python train.py --num_hidden_layers=22 --hidden_size=128 --num_attention_heads=2 --num_key_value_heads=1 --head_dim=64 --intermediate_size=320 --vocab_size=1024 --hidden_act="swiglu" --norm="rmsnorm" --norm_place="pre" --norm_eps=1e-05 --positions="rope" --rope_theta=15200.0 --rope_fraction=1.0 --qk_norm=false --attn_scale=0.125 --bias="none" --tie_word_embeddings=false --parallel_block=false --init="normal" --init_std_qkv=0.0368 --init_std_o=0.0 --init_std_up=0.0368 --init_std_down=0.0 --optimizer="soap_variant" --learning_rate=0.00868 --lr_mult_up=0.861 --beta1=0.95 --beta2=0.95 --lr_head=0.0125 --max_grad_norm=0.5 --warmup_steps=200 --schedule="wsd" --decay_fraction=1.0 --decay_shape="linear" --final_lr_fraction=0.0 --batch_tokens=131072 --max_seq_len=256 --doc_mask=true --train_tokens=284200000 --max_steps=2169 --dataset="wikipedia_en"
Each number is 128 + 24 x the weight over the matrix's rms, rounded and kept within 0 to 255. Layers, rows and columns count from 0.

# layer 15 MLP gate, 320x128, rms 0.166, rows 131-165, columns 0-63
[[ 97 111 121 127 128 127 138 148 149 139 156 101 147 121 145 197 135 137 106 119 162 123 167 161 131 119 106 144 137  98  99 138 138 116  99 133 126 143 143  98 165 158 178  55 139 100 150 148 139 110  67 140 122 121 121 124 150 141 172  92 132 156 104 132]
 [147 122 143 155 140 129 146 148  88 103 129 122 113 122 137 136 141 109  67 110 150 134 131 182  94  66 149 120 113  86 110 133 111 131 129 146 115 106 114  88 107 126 138 172 115 126 163 150 124 100 134  97  99  93 145 119 167 122 120 108 158 105  95 166]
 [ 86 192 153 146 142 141 135 150 142 139 142 128 119  96  85 131 144 135 139 151  84 126 144 131 128 142 120 149 159 135 130  99 147 133 141  99 114 136 105 152 135  85 119 142 108  72  80 121  75 119 123  86 118 153 122 101 144 125 112 105 152 121 135 136]
 [137 138  91 112 117 142 149  85  98 136 143 144 136 102 190 114 176 117 123 139 148 115 124 103 109 160  93 117 145 162 112 101 178 182 120 147 108  95 149  95 136 106 145 109 163 168 187 108 148 141 152 143 128 145 112 117 150 149 116 160 157  85 114 139]
 [150 133  94 131 126 161 102 153 142 105 137 115 113 160 128 162 149 158 137  92 153 145 108 103 118 148 131 122  95  97 149 177 126  94 121 148 132 105 125 143 135  99 108 116 131 136 162 115 121 125 102 115 110 137 140 113 137 143 129 144  63 102 103 123]
 [131  87 149  96 116 137 110 124 125 157 154 109 154 127 149 137 108 141 134 121 135 119 144 180 147 116  96 122 138 109 152 123 144  82 113 135 154 111 149 153 127 135 144 128 140 137 111 150 121 144 106  91 101 106 103 142 140 156 160 118 132 124 126 122]
 [135 143 106  96 167 144 113 138 145 198 171 128 154 156 107 137 140 101  79 132 139 133 109 136 114 155 134 167 145 158 160  71 120 184 146 156 171 145 160 102 103 128 164 147 127 137  88 117 137 106 108 106  98 110 127  99 129 153 135 145 133 138 124 123]
 [140 141 140 109 147 124 125 131 144 196  83 109 155 103 145  93 118  99 151 133 122 109 153 136 104 137 123 123 201 116 103 144 133 146 113  71 127 152 170 121 129 185 133 114 115 128  88 128  92 113 159 123 126 130 109  86 103 118 129 138 112 123 120 133]
 [132 116 105  86 138 138 179 102 126 136 169 101 143 155 109 114 125 133 113 139 160 167  77 145 110 143 132 144 117 121 117  62 154 136 124 125  89 141 127 129 143 155 136  99 168 123 122 124 131 145  88 156 133 122 138 129 139 129 164 161 145 119 135 167]
 [122 185  82 143 105 132 114 103 126 114 139 118 110 140 156 114  58 122 126 121 150 122 130 173 149 137  95  81 107  92 136 104 147 131 147  97 130 140 115 123 100  97 147 164 119 113 144 205 101 102 148 157  67 140 117 131 138 145 114 132 166  87 153 116]
 [ 84 116 161 129 151 104 104  86 135 110 133 131 108 109 139 171 132 150 203 127  78 105 137 147 108  81 136 108 117 116 145 113 113 109 118 128 107 130  92  82 143 109 133 108 128  95 129  73 144 128  96 159 106 101 134 158 137  95 137 164 151 114 108 127]
 [145 137 148 139  92 125 142 119 116 133 115 141 143 126 119 113 152 108 119  98 117 127 124 155 121 138 120 135 111 148 149 169  45 124  89 162 115 129  97 105 125 165 129 155 125 173 144 103 128 119 123 138 118 120  57 103 165 102 108 128 106 107 116 121]
 [177  70 111 143 122 172 101 103 122 124 127 134 163 154 104 154 144 150 119  97 127 103 154 129 142  78  81 102 161 137 188 143 131 146 163 132  96 141 150 112 141 118 141 128  87 120 117  80 118 192 108 131 134 160 113 111 123 145 143 136  94  87 116 185]
 [151 110 129 110 119 138 117 120  94 164 122  73 133 117 155 164 148 173 129 155 130 153 127 116 128 165 147 102 122  98 136 138 149 136 133 117 133 145 110  98  86 101 112 167 131 120 104 164 121 114 145 173 149 123 137 137 165 129  82 137  97 129  77 103]
 [139 120 116  89 133 128 152 117 111  77 131 143 146 130 145 121 108 123 104 147  97 106 127 119 112 136 133 123 119 131 148 134 130 144 142  84 163 187 125 162 190 168 127 132  99 117  71 118 104 131 119 144 115 131 119 127 176  96 111 115 150 136 145 135]
 [121 110 131 118 164 114 107 132 135  99 136 128 120 129  91 140 135 137 127 141 127 170 138 164 135 131 180 109 175 145 149 129 133 102 144 153 134 158  94  69 112 168 151  81  98 156 126  83 148  87 137  72 120 109 153 137 124  98 137  95 116 155 123  90]
 [122 171 130  89 163 122 162 112 119 119 193 127 155 132 108 104 149  95 185 101 146 156 133  91 131 125 126 118 125 139 134 113 123  83 120  73  96 162 108 139 142 152  97 150 138 135 113  89 141 155 153 126 141 151 148 112 162  97 166 134 140 128 177 152]
 [124 182 124 183 158 128 147 121 156 155 114 107  95 125 133 138 170 158 116 122 111 127 157  71 166 150 141 143 121 150  88 184 167 137 155 119  95 136 121 165 111 114 120 133 165 140 171 126 125 127 103 125 117 121 134 159 116 107 110 156  91 150 153 132]
 [102 122 165 137 130 154 150 126 123 180 144 107 100 108 125 144 132 137 106 165  86  67 144 110 141 109  95 117 153 148 147 124 117 148 105 166 130 125 147 105 116 146 113 158 106 134  97  97 130  82 116 154 111 114 142 162 141 108 130 182 115  95 110 109]
 [127 117  95 110 138 164 147 129 114 165 100 146 138 217  93 131 114 154 156 127 167  82 136 104 159 138 145 107  87 142 126 119 116 100 160 145 112 136  77 106 118 100 111 121 130 127 109 117 149 143 149 165 130 121 145 142 126 107 135 175 127 130 100 103]
 [148  97 121 147 164 122  98  91 109 166 147 110 125 110 150 128 161 136 174 122  91 102 120 112 139 146 110 154 140 114 110  98 161  84 101 125 133 114 126 169 177 158 133  85  90 131 144 136 122 164 149 150 176  83  92 105 107 112 105 179 118 132  98 122]
 [105 125 147  92 138 166 177 125 129 141 145 152 106 151 121 125 120 126 187 137 118 129 100 118 111 140 119 119 118 105 122 129 137 107 122 122 133 123 174 108 130 157 137 154 142 168 113 124 106 102 127 173 149 111 119 122 109 110  93 160 161 139 139 108]
 [122 133 115 141  94 155 122 111 142 154 140 145 123 145 134 139 155 148 155 125 122 151 131  75 129 122 176 111 112  56 135 137 162 157 184 114 201 119  99  72 177 145 121 129 110 129 139 129 176 139 142 126 169 122  98 150 133  94 138 164 134 152 165 124]
 [130 136 128 187 134  98 127 144 103 127 138 149 146 140 101 107  93 134 183 142 148 155  99 126 136  98 144 142 149 115 133 146 117 109 141 127 105 118 163 106 133  98 176 122 127 152 112 111 104 163 134 139 111 106 158 156 132 147 125 155 124 104 100 144]
 [ 95 124 130 133  50 137 146 138 117 148 129 123 160 126 145 187 109 116 130 106 109 126 126 130 131 141 145 173 124 108 176 117 134 135 137 122 132  88 133 102 121 137 135 142 142 178  90 153 149  99 127 147 131  87 110 124 115  95 150  92 109 144 122  77]
 [125 149 144 163 106 156 155 111 116 123 109 100  70 158  95 177 122 104 141  88 124 141 163 138 157 112 107  96 110 108 136 116 145 126 122 129 132 168  81 130 155 119 135 118 118 140 129 147 139 103 141 126  99 141 149 147 170 127 121 100 101  97 143 131]
 [ 96  89 164  69 145 169 122 103 124 175 131 149 171 129  74 120 146 141 165  91 109 142 150 133  75 100 121  99 128 143 145 167 143 114 137 123  98 120 125 143 136 104 128 112 105 151  92 131 128 128 112 110 103 152 149 111 146 146 152 116 127 135 132 132]
 [103 144 132 125 165 115 136 123 128 119 134 189 118 108 115 174 100  91 148 130 168 125 112  93 129 148 128 155 146 100  52 147 113 115 160 146 136 132 116 140 129 128  77 121 121 139 175 107  95 126 136 112 169 104  82 135 122  83 121 101 138 110 128 113]
 [131 139 130  94 177 152 172 111 140 144 135  98 136 140 161 124 155 142 119 134 104 118 118  82 162 134 117 111  90 112  77  92 138 163 165 130 131 174 127 139  92 169  81 120 115 152  96 161  71 145 126  98 150 105 101 117 162 127 137 146 167 131 130 137]
 [153 118 142 126 114 171 116 138 112 141 119 101 134  90 110  96 122 115 128 162  89  90 127 101 135 117 140 159 176 126 129 138 113 123 116 111 106 132 147 155 125 144 120  99 173 121 141 171  89 109 161 118 111 119  99 150  63 108 135 167  83 123 118 130]
 [133 125  90 158 113 143 153 164 128 144 126 130 120  57 126 143 113 136 101 115 119 135 132 136 152 133 171 144 100 114 125 118 120 111 120 146 125 141 154 128 170 179 107 135 109 120 151 161 121 159 150 167 130 109 124 139 132 119  97 177 130 144 149 124]
 [133 110 128 128  92 112 114 119 182 114 134  95 141 105 129  93 105 109 115 137 132 174 113 105 142 133 142  91 154 107 133 104  85  88  78 106  87 123 111 122 140 159 105 131 129 126  91 137 142 123 142  97 179 122 162 142 128 145 146 128  98 113  92 142]
 [117 164 107 143 126 118 161 121 158 136 153 141 124  96 147 116 150 145 144 137 126 121 124 122 168 147  98  93 167 124  73 142  93 142  99 137 152 150 128 130 117 155 140 177 130 133 126 154 111 163 146 138 100 150 162  93 158 129  85 102 116 122 113 139]
 [124 132 115 168 168 121  85 113 112 118 112 109 145 174 126 138 142 159 124 135 176 164 133 128 185 112 138 131  87 144 128 150 146 117 125 113 144 161 125 148 159 127  81 138 105 177 162 163 163 130 121 167 135 137 131 124 139 131 148 107 131 154 160 103]
 [102  86 108 143  90 137  69 100 150 150 123 130 160 132 132 132 136 165 123 142 143 137 145 128 130 115 111 115  92 109 162  79 113 134 110 112 155 121 118 117 144 164 170 160 109 182 110 138 164  91 108 136 140  85 122 122 148 139 110  81 161 143 117 129]]
# layer 15 MLP up, 320x128, rms 0.156, rows 131-165, columns 0-63
[[ 96  98  88 131 136  96 137 140 154 115 103 102 137 181 123 156 129 134 126 133  93 133 155 134 135 162 129 179 154  38 128  94 131 181 112 113 137 131 106 106 161 108 116 116 112 106 136 149 145 104 152 152 108 121  96 139  86  93 157 145 103  96 117 120]
 [175 120 100 109 161 135 142 118 115 133 142 134 116 121 152 163 116 127 164 114 124 173  94 155 110 142 119 141 105 138 121 137 117 127 116 141 165 107 113 158 148  94 127 152 142  97 117 145 153 112 147 173 131 105 148 137 101 188 139 109 103 138 147 123]
 [ 70 150 188 166 123  84 118 135 112 145 125 166 139 127 123 141 123 133 129 166 152 120 115 123 134 114 105 135 149 131  98 172 125 102 104 134 101 122 151 151 123 132 153 122 132 139 102 108 109 131 139  91 164 147 142 103 126  90 166 111  92 110 150  86]
 [144 163 177  94 119 178  93 131 118 123 124 127  96  97 141  87 146 149 144 174 129 132 120 117  91 123 129 135 132  77 137 135 151 133 135 117 104 159 111 131 135 167 170 135 124 159  94 148 155 113 119  98 135 121  93  98  98  90 174 124 116 189 108 123]
 [ 79 139  89 158 137 111 117 160  95 133 117 122 126 142 119 126 101 128 157 145 113 137 153 152  96 133 102 142 149 130 118  77 149  95 154 126 156 139 119 147 125 117 135 151 155 130 125 139 115 139 125 111  96 135 113 136 110 127 135 112 153 100 115 148]
 [165 135 189 126 145 191 126 101 125 114  96 118  97 159 133 138  93 102  71 127 130 133  83 117 175 131  93  68 144 125 132 142 139 116 137 164 116 138 175  79 125 116 138 135 119 103 159  96 130 154 114 133 186  91 114 133 181  79 137 132 132  92 114 121]
 [140 126 122 166 124 103 152 126 189 135 160 143 150 169 112 154 115 117 163 125 149 111 135 157 177 107  83 120  95 128  72 139 162 124  74 169  93 144 151 143 171 137 135 144 129 158 146  87 123 133 154 153 149 144 100 130 152 136 117 105 124 138 157 101]
 [168 106 108 146 105 104 163 119 120 103 106 115 125 141 106 144 165 146 134 129  90 163 134 141 111 153 163  94 127 125  89 144 142 122 136 156 121  95 137 168 112  96 121 124 113 198  92 121 115 137 160 130 150 147  84 134  97 168  68 178 120 123 118 153]
 [117 114 133 101 112 118 112 124 142 122 142 150  96 124 174 123 137 149 141 109 120 128 118 121 128 154 136 172 140 123 174 137 116 161 108 113 124 118 119 143 149 138 117 152 139 128 120 104 182  98 143 110 145  96 159 151  93  68 128 144 200 164 152 141]
 [121 121 140 153  78  90 121 111 128 135 148 126 107 134 121 137 132 144 155 118  78 121 113  98 127 160 124 103  83 135 116 138 141 172 116 125 122 172  96 139  87 162 106 139 130 167  87 108 165 135 117 106 159  77 137 136 156 140 158 152 137 139 100 145]
 [112 111 137 109 118 107 185 140 157 110 133 144  87  80 164 129 161 133 119 141 189 114 104 148 129 108 160 118 121 125 151 131 125 119 149 115 159 109 136 148 112 156 125 125  83 109 118 124 159 104 172 125 141 126 125 113 174  81 128 118 166 115 136 111]
 [168 134 165 131 105 133 164 138 162 134 108 134 120 116 111 152 150 144 112 126 121 143 110 111 153 114 108 136  97 146 107  75 122 138 159 115 147  93  82 121 109 141 159 144  55 111  96 138 137 157 141 122 122 146 117 155  99 125 100 130  74 144 121  91]
 [121 130 115 103  99 152 122 124 133 123 143 188 133 110 156  98  86 108 136  92 149 101 174  53 153 143  91  55 105 121 157  98 131 137 197 139 108 129 112  99 136 134 131 133  87 134 133  90 104 172 100 127  78 195  91 130 144 136 149 190 150 123 110 110]
 [116 167 132 148  86 119 126  85 113 155 125 119 118 147 126 111 131 101  97 144 123 152 117 103 140  82 126 101 136 119 145 128 164 155 179 162  84  94 117 139 177 112 105 147  93  76 162 135  86  89 148 153 138 132 114 137 129 169  92 128 139 142 124  90]
 [109 132 166 125 116 101  76 112 142 160 117 177 149 104 123 119 154 124 141 117 127 111 127 126  92 159 100 127 130 142 135  96 116 191 127 143 153 162 116 149  97 102 124 110 153 102 172 129 148 143 139 158 146 122 134 141 118 162 101 135 131 117 162 158]
 [124 131 127 140 151 158 130  97 105 136 135 129 129 113 147 145 137 148 132 135 117 149 120 121 111 134 181 122 140 150  74 153 129 136 147 147 128 147 116  91  95 125 137 109 143 137 137 104 162  91 155 141  90 120 108 148 178 128 142  88 125  79 129 138]
 [ 79 136 144 142 120 127 168 122  93  46 104 141 102 116 121 138 109 132  98 153 140 148  70  95 158 126 107 110 161 155 151 104 125  92 109 155  85 155 148 151 129 137 110 138 124 147 144 135 114 142 117 155 181 139 142 125 106 179 172 140 144 122 119 129]
 [128 133  99 111  77 124 159 110 161 128 121 158 124 114 165 105 118 179 107 163 124 149  88 146 143 120 102 128 132 129 113 135 103 141  95 117 142 106 188 143 108 126 148 149 137 141  92 131 133  86 129 107 121 138 160 148 116 100 148 118 121 104 122 136]
 [131 129 131  89 184 129 120 115 161  99 133 146 111 141 132  95 111 101 134 164 122 114 175 138 125 125 145 166 139 119  98 132 148 159 154  88 161 120 106 138 171  99 135 114 135 109 130 141 100 141 120 111  94 140 122 141 122 131 113 165 103 140 121 131]
 [106 179 127 166 113 120 124 159 105 104 127 139 137 104 158  89 142 133 103 149  88 125 123 104 157 129 170  51 118 153 143 151 147 131 123 132  58 101 162  93 141 124 137 108 140  88 140 138 142 109 122 176 189 140 134 155  98 139 146 133 128  99  95 120]
 [132 101 118 115 161 107 145 126 108 105 179 137 127 143 110 102 128 149 125 136 122 145 128 107 102 111 115 100  87 107 163 134  77 158  87 143 144 171 143 145  83 128 135 145 170 115 109 139 144 147 149  66 139 114 123 143 130 152 121 116  97 164 160 148]
 [141 123 136 125  96 141  99 148 134 120 140 115 148 146 142 119  98 112 119 154 104 149 160 120 118 111 162 154 131  96 131 128 153 116 123 136 104 113 171 145 120 123 118 111 134 181 145 127 116  97 130 186 149 158 130 141  84 133 128 155 128 133 131 148]
 [145 120 135 156 138  85 133 108 107 142 140 152 100 160  82 146 143 173 152 170  91 144 122 136  89 129 168 184  87 121 147 124  80 111 158 149 124 145 133 132 140 150 136 147 138 129 129  85 142  96 152 134 133 120 106  83 102 146 139 132  89  87 181 147]
 [152 105 133 151 102 142 129 191 118 123 104 125 109 117 132 170  82 132  93 138 128 155 144 142 135 101 162 118 163 103  98 133 124 123 113 103 149 135  99 143 123 127 146 167 129 146 127 147 139 106  74 119 155 114 112 124 138 161 168 145 124 120 122 106]
 [110 156 102 131 124 106 119 154 157 123 152 116 129  78 135 194 147  98  98 159 143  81 149 127 135 107 136 152 132 112  87 180 122 110 133 126 115 108 180 131 131 136 118 132 125 111 115 105 135 119 160 106 153 125 102 142 148 129 181 128 131  91 123 139]
 [172 145 159 117 101 121 133 133 124 151 136 128 104 116 114 176 104  94 110 129 127  71 170 124 151 111 161 131 152 105 147 161 127 125 111  73 118 126 142 120 126 152 114 153  93 108 163 132 111 135 111 119  87 111 178 149 142 145 148 152 142 180 173 175]
 [165 113 111 142  97 143 153 103 109 117 130 121 112 151 167 101 127 141  91 120 101 179 100 152 117 140 140  92 156  88 147 122 134 155 150 144 109 100 138 138 140 157 125 110 184 102 125 131 133 106  99 130 116 136 116 139 127 136 125 133 103 108 114 136]
 [141 163 115 130 172 106 154 113 146  96 100 139 130 133 122 120 159 128 148 125  99  95 142 101 131 104 142  89 113 171 112 113 135 119 102 131 151 148 117  83 140 147 159 179 117 127 116 178 102 125 157  95 107 161 130 108 108 143 103 137 112 108 130 106]
 [149 136 145 127 170 140 113 137 188 163 116 129 124 109 117 143 123 147 115 122 154 118  92  72 146 101 102 107 108 123 125  93 163 187  86  94 151  87 120 136 125 166 139 114 127 123  93 125 152 102 148 163 136 149 111 139 141 159 183 137  99 154 141 137]
 [140 118 112 128 141  81 155 140 120 143 101 125 137  88 104 132  89 119 158 118  81  88 158 114  99 119 124 124 104 104 165 118 144 103 136 137 122 157 172  78 150 140 155 126 147 137 112 107 145 126 140 166 166  98 106 118 117 164 126 105 135 128 110 110]
 [120 116 137 128 162 122 116 142 162 117 140 139 104 125 116 134  95 126 102 183 174 147 180 149 128 119 126 142 156 112  98 141  82 166 141 155 126 135 114 135 107 135 158  99 150 137  87 120 100 119 125 126 147 144  65 132 111 148 164  92 161 130 116 106]
 [ 97 133 134 136 118 153 128 157 137 133  97  88 120 100 110 142 129  99 107 133 128 150 122 153 111 144 122 118 145 141 148 114 149 146 135 143 143 109 117 119 143 100 131 157 109 122 179 131 133  94 132  97  75 137  59 187 115 107 130 133 114 117 145 104]
 [143 123 164 122 146 186 117 146 142 109 157 131 132 146 111 141  99 106 165 133 131 160 138 117 116 110 104 139 128 150  87 148  86 172 153 180 113 107  86 116 125 146 128 181 108 129 129 138 135 121 128 107 156 129 141 104 117 143 141 100 190  75 116 123]
 [ 72 107  99 121 137 137 138 138 146 137 132 132  96 117 100 110 143 153 122 164 132 114 112 160 116 141 146 151 161 104 164 102 128 135 134 154 134 142  96 111 106 124 125 115 111 143 128 135 146 109 160 155 114 134 139 133 127 105 122 158 109 130 137 164]
 [144  85 121 114  96 139 110  75 132 133 148 112 125 152 111 144 148 133 143 101 146 114 142 153 120 129 138 139 137 117 113 169 139 141 167 100 107 139 128 159 134 135 152 139 128 170 112 157 118 134 156  84 129 171 155  88 120 123 119 111 108 119 119 107]]
# layer 15 MLP down (transposed), 320x128, rms 0.176, rows 131-165, columns 0-63
[[151 122 103 118 126  99 103 130 118 125 137 140 143 122 125 138 117 117  72 134 151 123  85 111 102 111 114 115 123 158 119 152 123 155  52 126 174  96 158 161 144 114 154 164 118 143 136 155 140 137  80 103 145 119 128 147 172 101 115 163 155 141 134 112]
 [ 64  98 121 127 109 182 155  95 144  87  98 123 179 162 144 132 125 111 147 155 108 153 100 140 154 131 147 126 139  83 107 125 135 142 134 115 165 167 118 133 142  97 129 160 120 125 155 128 106 145 100 129 152 138 132 120 104 133  89 147 132 113 162 150]
 [107 122  96 148 156 152 137 112 152  86 134  97 136 102 135 105 108 133  84  81  98  93 146 153 147 100 147  80 113 128  93 120 103 132 177 155  98  99 144 122 125 130 124  74 164 105 172 112 104 118  81 122 143 131 136 168 126 132 175 134 129 149 122 102]
 [137 120 135 109 147 153  95 117 123 121 134  94  83 154 121 152 161 114 162 177 165 144 131 114 127 132 174 124 121  96 140 135 155 112 127 139 101 130 125  98 114 117 156 121 171 121 134 139 128 132 168 151 101 104 151 126 162 145 123 162 166 110 135 120]
 [128 116 128 147 103 129 113 137 134 108 120 168 121 175 134 112 144 158 107 109 122 163  99 131 113 123 152 126 141 126  74 199 100 156  76 128 136 123 189 135 152 104  98 174 113 196 121 121 112  89  93 130 143 123 166 175 104  94 137 144 104 124 102 111]
 [102 133 116 140 148 141 134  94 117 148 169 153 114 128 109 148 104 127 158 154 112 133 124  96 106  84 144 145 105 128 108 127 121  99 107 112 140 116 126 101 125 133  68 126 128 105 154 135 108  92 120 165 120 128  75 170  97 144 111 188 126  91 108 121]
 [ 91 104 159 161 148 123 104 104 121 169 108 125 124 151  99  75 157 114 149 131 130 138 136 129  96 136 129 151 152 135 130 145 175 115 130  98 158  77 104  91 132 141  84  95  91 155 115 154 147 132 125 133 121 102 137  98 128 139 120 155 111 145 126 153]
 [191  91 146 119 124 108 120  69 131 113 137 139 142 139 130 142 138 116 146 137 125 130 120 139 208 129 160 135  98 126 108 131 141 202 102 108 152 117  84 119 142 121 160 113 120 163  88 130 116 117  86 125  96 142 117 102 130 123 138 162 140  88 145 115]
 [130 115 106 163 111  80 109 161 121 140 168 187 128 110 105 149 136 140 140 161 139 116 139 146 119 119 193 131 145 110 130 155 156  96 140 143 113 106 145 121 134 103 137 117 110 106 116  94 139 131 153 113  95 135 143 136 111 131  99 139 105 146 147  68]
 [118 126 119 132 131  60 114 107 138 152  95 120 150 125 119 129 142 130 133 112 142  87 127 124 157 110 143 129 130 160 116 153  84 128  95 105 117 161 126 114 104  94 141 192 146 135 136 146 133 130 115 119  99 166 115 130 140 103 133 101 162 117 114 140]
 [144 178 130 118 147 125 123 122 103 191 157 127 126 140  91 104 110 100  77 180 106 164 125  99 104 148 132 153 124 140 114 121 166 124 191 118 127 102 113 118 159 126 125 138 146 147 117 127 109 155 120 169 108 143  98 129 106 125 128 183  92 155 139 125]
 [100 143 130 139 117 151 124 147 138 104 157 132 150 145 121 127 157 109 105 116 106 133 118 160 119 127 133 148 159  96 112  93 181 126 162 106 108 150 129 130 105 117 142 118 108  96 118 150 134 126 104 107 127 131  75 124  83 125 124 128 104 159 120 118]
 [131 131 117 111 143 117 124 144 115 114 102 161 133 129 136 142 116 126 109 113 129 104 136 104 136 119 123  83 129 166 153 129 121 129 158 134 114 116 117 127 124 133 141 136 131 100 146 101 131 164 129 127 127 110 156 145 148 149 157 171 104 124 168 152]
 [ 79 136 116 101 114 145  85 138 133 158 117 107 108 134 116 107 125  76 141 143 126 125 126  58  87 151 104 149 159 111 140 153  98 112 156  97 151 167 129  87 119 139 151  94 156 123 144 160 146 142 162  80  86 115 145 164 159 145 113 133 109  91 175 155]
 [135 142  95 143 107 138 163 131 120 161 158 119 173 133 139 161 106 151 143 113 117 115  91 113 180 115 115 126 177 123 143 130 117  99 137 122 124  98 120 100 101 134 130 159 154 135 143 148 143 139 149 141 169 155  84 145 122 147 118 153 139  96 108 103]
 [119 137 130 153 147 159 131 122 127 102 152 167  82 135 135 181 142 116 115 147 149 149  87  68 160 124 124 138 133 148 118 109 128 115 142 104 142  99 130 145 103 140 118 112  82 119 207 167 145 126 150  83 126 130 118 130 134 133  71 126 145 144 125 130]
 [147 126 134 120  95 163 166 118 135 151  77  98 100 107 132 163 125 134 101 110 113 106  90 121 120 107 137 144 174 156 126 166 144 134 134 141 132 144  86 157 159 146 133 127  98 129 143 116 126 105 177 142  93 150 126 150 177 115  86 158 130 145 130 136]
 [138 130 110 119 113 155 126 142 154 101 141 109 113 138  96 122 102 101 119 101 152 176 113 177  99 124 147 140 104 107 155 105 149 146 145  99 156 111 126  90 127 146 100 116 165 133 128 103 148 140  96  99 135 174 122 139 125 115 120 118 114 134 119 140]
 [180  94 152 111 138 138 114 157 100 137 117  85 103 141 106 134 120 132 105 138 116  89 170 167 162 102 144  88 141 117 116 127 136 139 154 101 101 150 114 116 163 143  85 120 117 170 157  63 135  90  98 130  64 151 138 163 103 124 137 193 110  93 156  98]
 [131 195 129 133 157  91 119 136 150 175 150 115 118 152 105  85 117 101 160 149 100 125 162  49 103 108  68 138 148 132 143 171  99 165  71 145 113 120 131 142 133  95 119 131 148 100  69 126 151 100 141 173 116 136 133 139 118 134 139 117 126 120 153  87]
 [166 130  73 142 125 142 124 109 142 129 116 144 157 105 114 137 110 125 115 177 153 140 129  81 121  83 142 138 126 124 133 135  91 131 139 179 113 163 149 141 102 104 122 110 174 107 145 126 183 138 131 107 124 129 128  92 163 126 147 150 193 122 133 100]
 [109 107  93 114 136 129 156 172 116 141 125 119 102 106 156 109 113 118 119 129 112  89 128 118 120 169 122 114 176 174 131 133 143 155 155 132 125 108 145 147 133 132 141 132 146 155 150 102 123 148 115 141 129 133  91 149 122 160  82 177 148  77 127  92]
 [112 144 134 133 121 135 140 142 170  93 109 129 148 140 150 126 162  85 142 128  81 126 125  64 150 155 107  81  90 121 147 122 151 133 119 123 134 145 132 135  81 152 144 160 140  99 127 153 132 143 158 125 116 140 167 112 125 126  87 110 152  95 108 144]
 [127 159  93  98 118 148 177 157 107 127 124 111 134 134 123 150 143 137 168 113 122 144 125 140 113 158 143 144 123 115 123 135 135 108 110 116 126 144 168 132 142 156 101 130 113 120 121 191 125 114 125  83 109  97  86 136 142 131 128 126 118 102 105 144]
 [148 107 121 142  82  98 121 105 122 102  95  87 160 118 165  95  90 137 102  94 156 105 118 113 140 147 170 178 160 156 152 137 146  95 175 104 144  68 121  91 110 115 154 135 163 167 135  86 152 150 129 105 155  92 146 129  93 122 126 143 119  92  90 143]
 [173 117 102  89 115 130 137  97 122 100 104 119 134 135 124 162  95 125 105  95 148 154 100 123 115 104 180 115 124 108 181 124 142 138 170 130  54 117  93 130 163 132 141 131 113 140 124  94  98 113 158 107  81 106 123 114 128 135 142 113 117 164 106 124]
 [160 120 119 124 113 109 138 159 133 134 136 154 137 113 117  58 139 149 118 141 135 119 144 127  64 104 146 103 113 156 142 169  86 132 160 120 143 173 120 109  96  98 119 153 124 121 135 144 144 114 147 129 128 124 128 118 123 150 137 128 111 141 146  90]
 [126 101  98 108 106 136 106 139 136 112 105 131 133 107 107 142 173 150 133 133 148 109 114 108 135 133 139 123 167 150 139 103 124 142  95  61 137 112 146 110 147  87 118  98 112 150  82 149  90  96  80 114  97  98 125 145 103 126 103  93 120  91 139 122]
 [165 128 124 111 111 150 133 163  91 117 162  94 162 119 130 135 120 134 145 166 180 153 125 142 128 148  79 142 114 130 128 166  90 145 101 139 135 110 128 141 129 106 148 130 147 146  88 102 152 127 117 104 101 125 135 157 135 132 136 130 107 161 154 144]
 [158 127 145 126 149 112 102 116 139  94 137 149 115 122 155 114 129  79 103 168 137 113 163 123 145 118 118 167 103  97 123 150  98 136 136 117 155  80 158 180 118 105 130 149 156 119 147 114 113  83 129 137 107  85 102 136 126 111 134  80 123 168  61  98]
 [124 143 110 108 156 141  72 172  98 133 129 145 145 105 114  76 142 160  86 118 127 116 119  98 111 150 147 111 135 118 106 151 135 125 157 124 152 145  99  78  77  98 124 150 147 153 131 129 166  82 138 105 112 117 117 125 132 162 131 116  75 161 105 132]
 [119 111 119 116 159 152 118 152  96 146 142 175  87 120  74 119 134 105 121 143 125 150 111 147 121 103 110 100 134 123 128 128 132 132 126 155 144 151 128  82 193 135  78 141 122 172 138 152 139 124 102 101 118  95 141 131 134 145 141  83 165 130 139  92]
 [166  90  92 117 119 152  81 113 199 109 129 159 143 131 153 142 148  91 107 115 121 124 141  92 145 127 156 132 165 134  86 130 120 123 135 116  94 134  83 130 133 116 118 150  77 113 110 121 128 142 130 131 164  67 162 139 155 125 128 104 143 130 118 135]
 [116 156 140 144 134  83 111 137 110 139 109 138 119  68 119 167 102  92  94 107  88 123  86 152 131 147 109 156 103 179 109  98 123 115 132 115 139 156 125 114 122 136 145 150 109 126 174 133 109 149 124 122 116 145 147 116 158 137 153  85 124 126 125 104]
 [181 135 110 100 159 137 120 100 106 143 146 157 171 119 125  93 147 145 112 191 161 110 149 155  99 138 138  94 115 124 116 109 162  75 123 157 130 166 125 159 137 111 122  80 135 106 146 128 126 117 127 143 133 130 113  89  99 130 129 143 127 129 101 115]]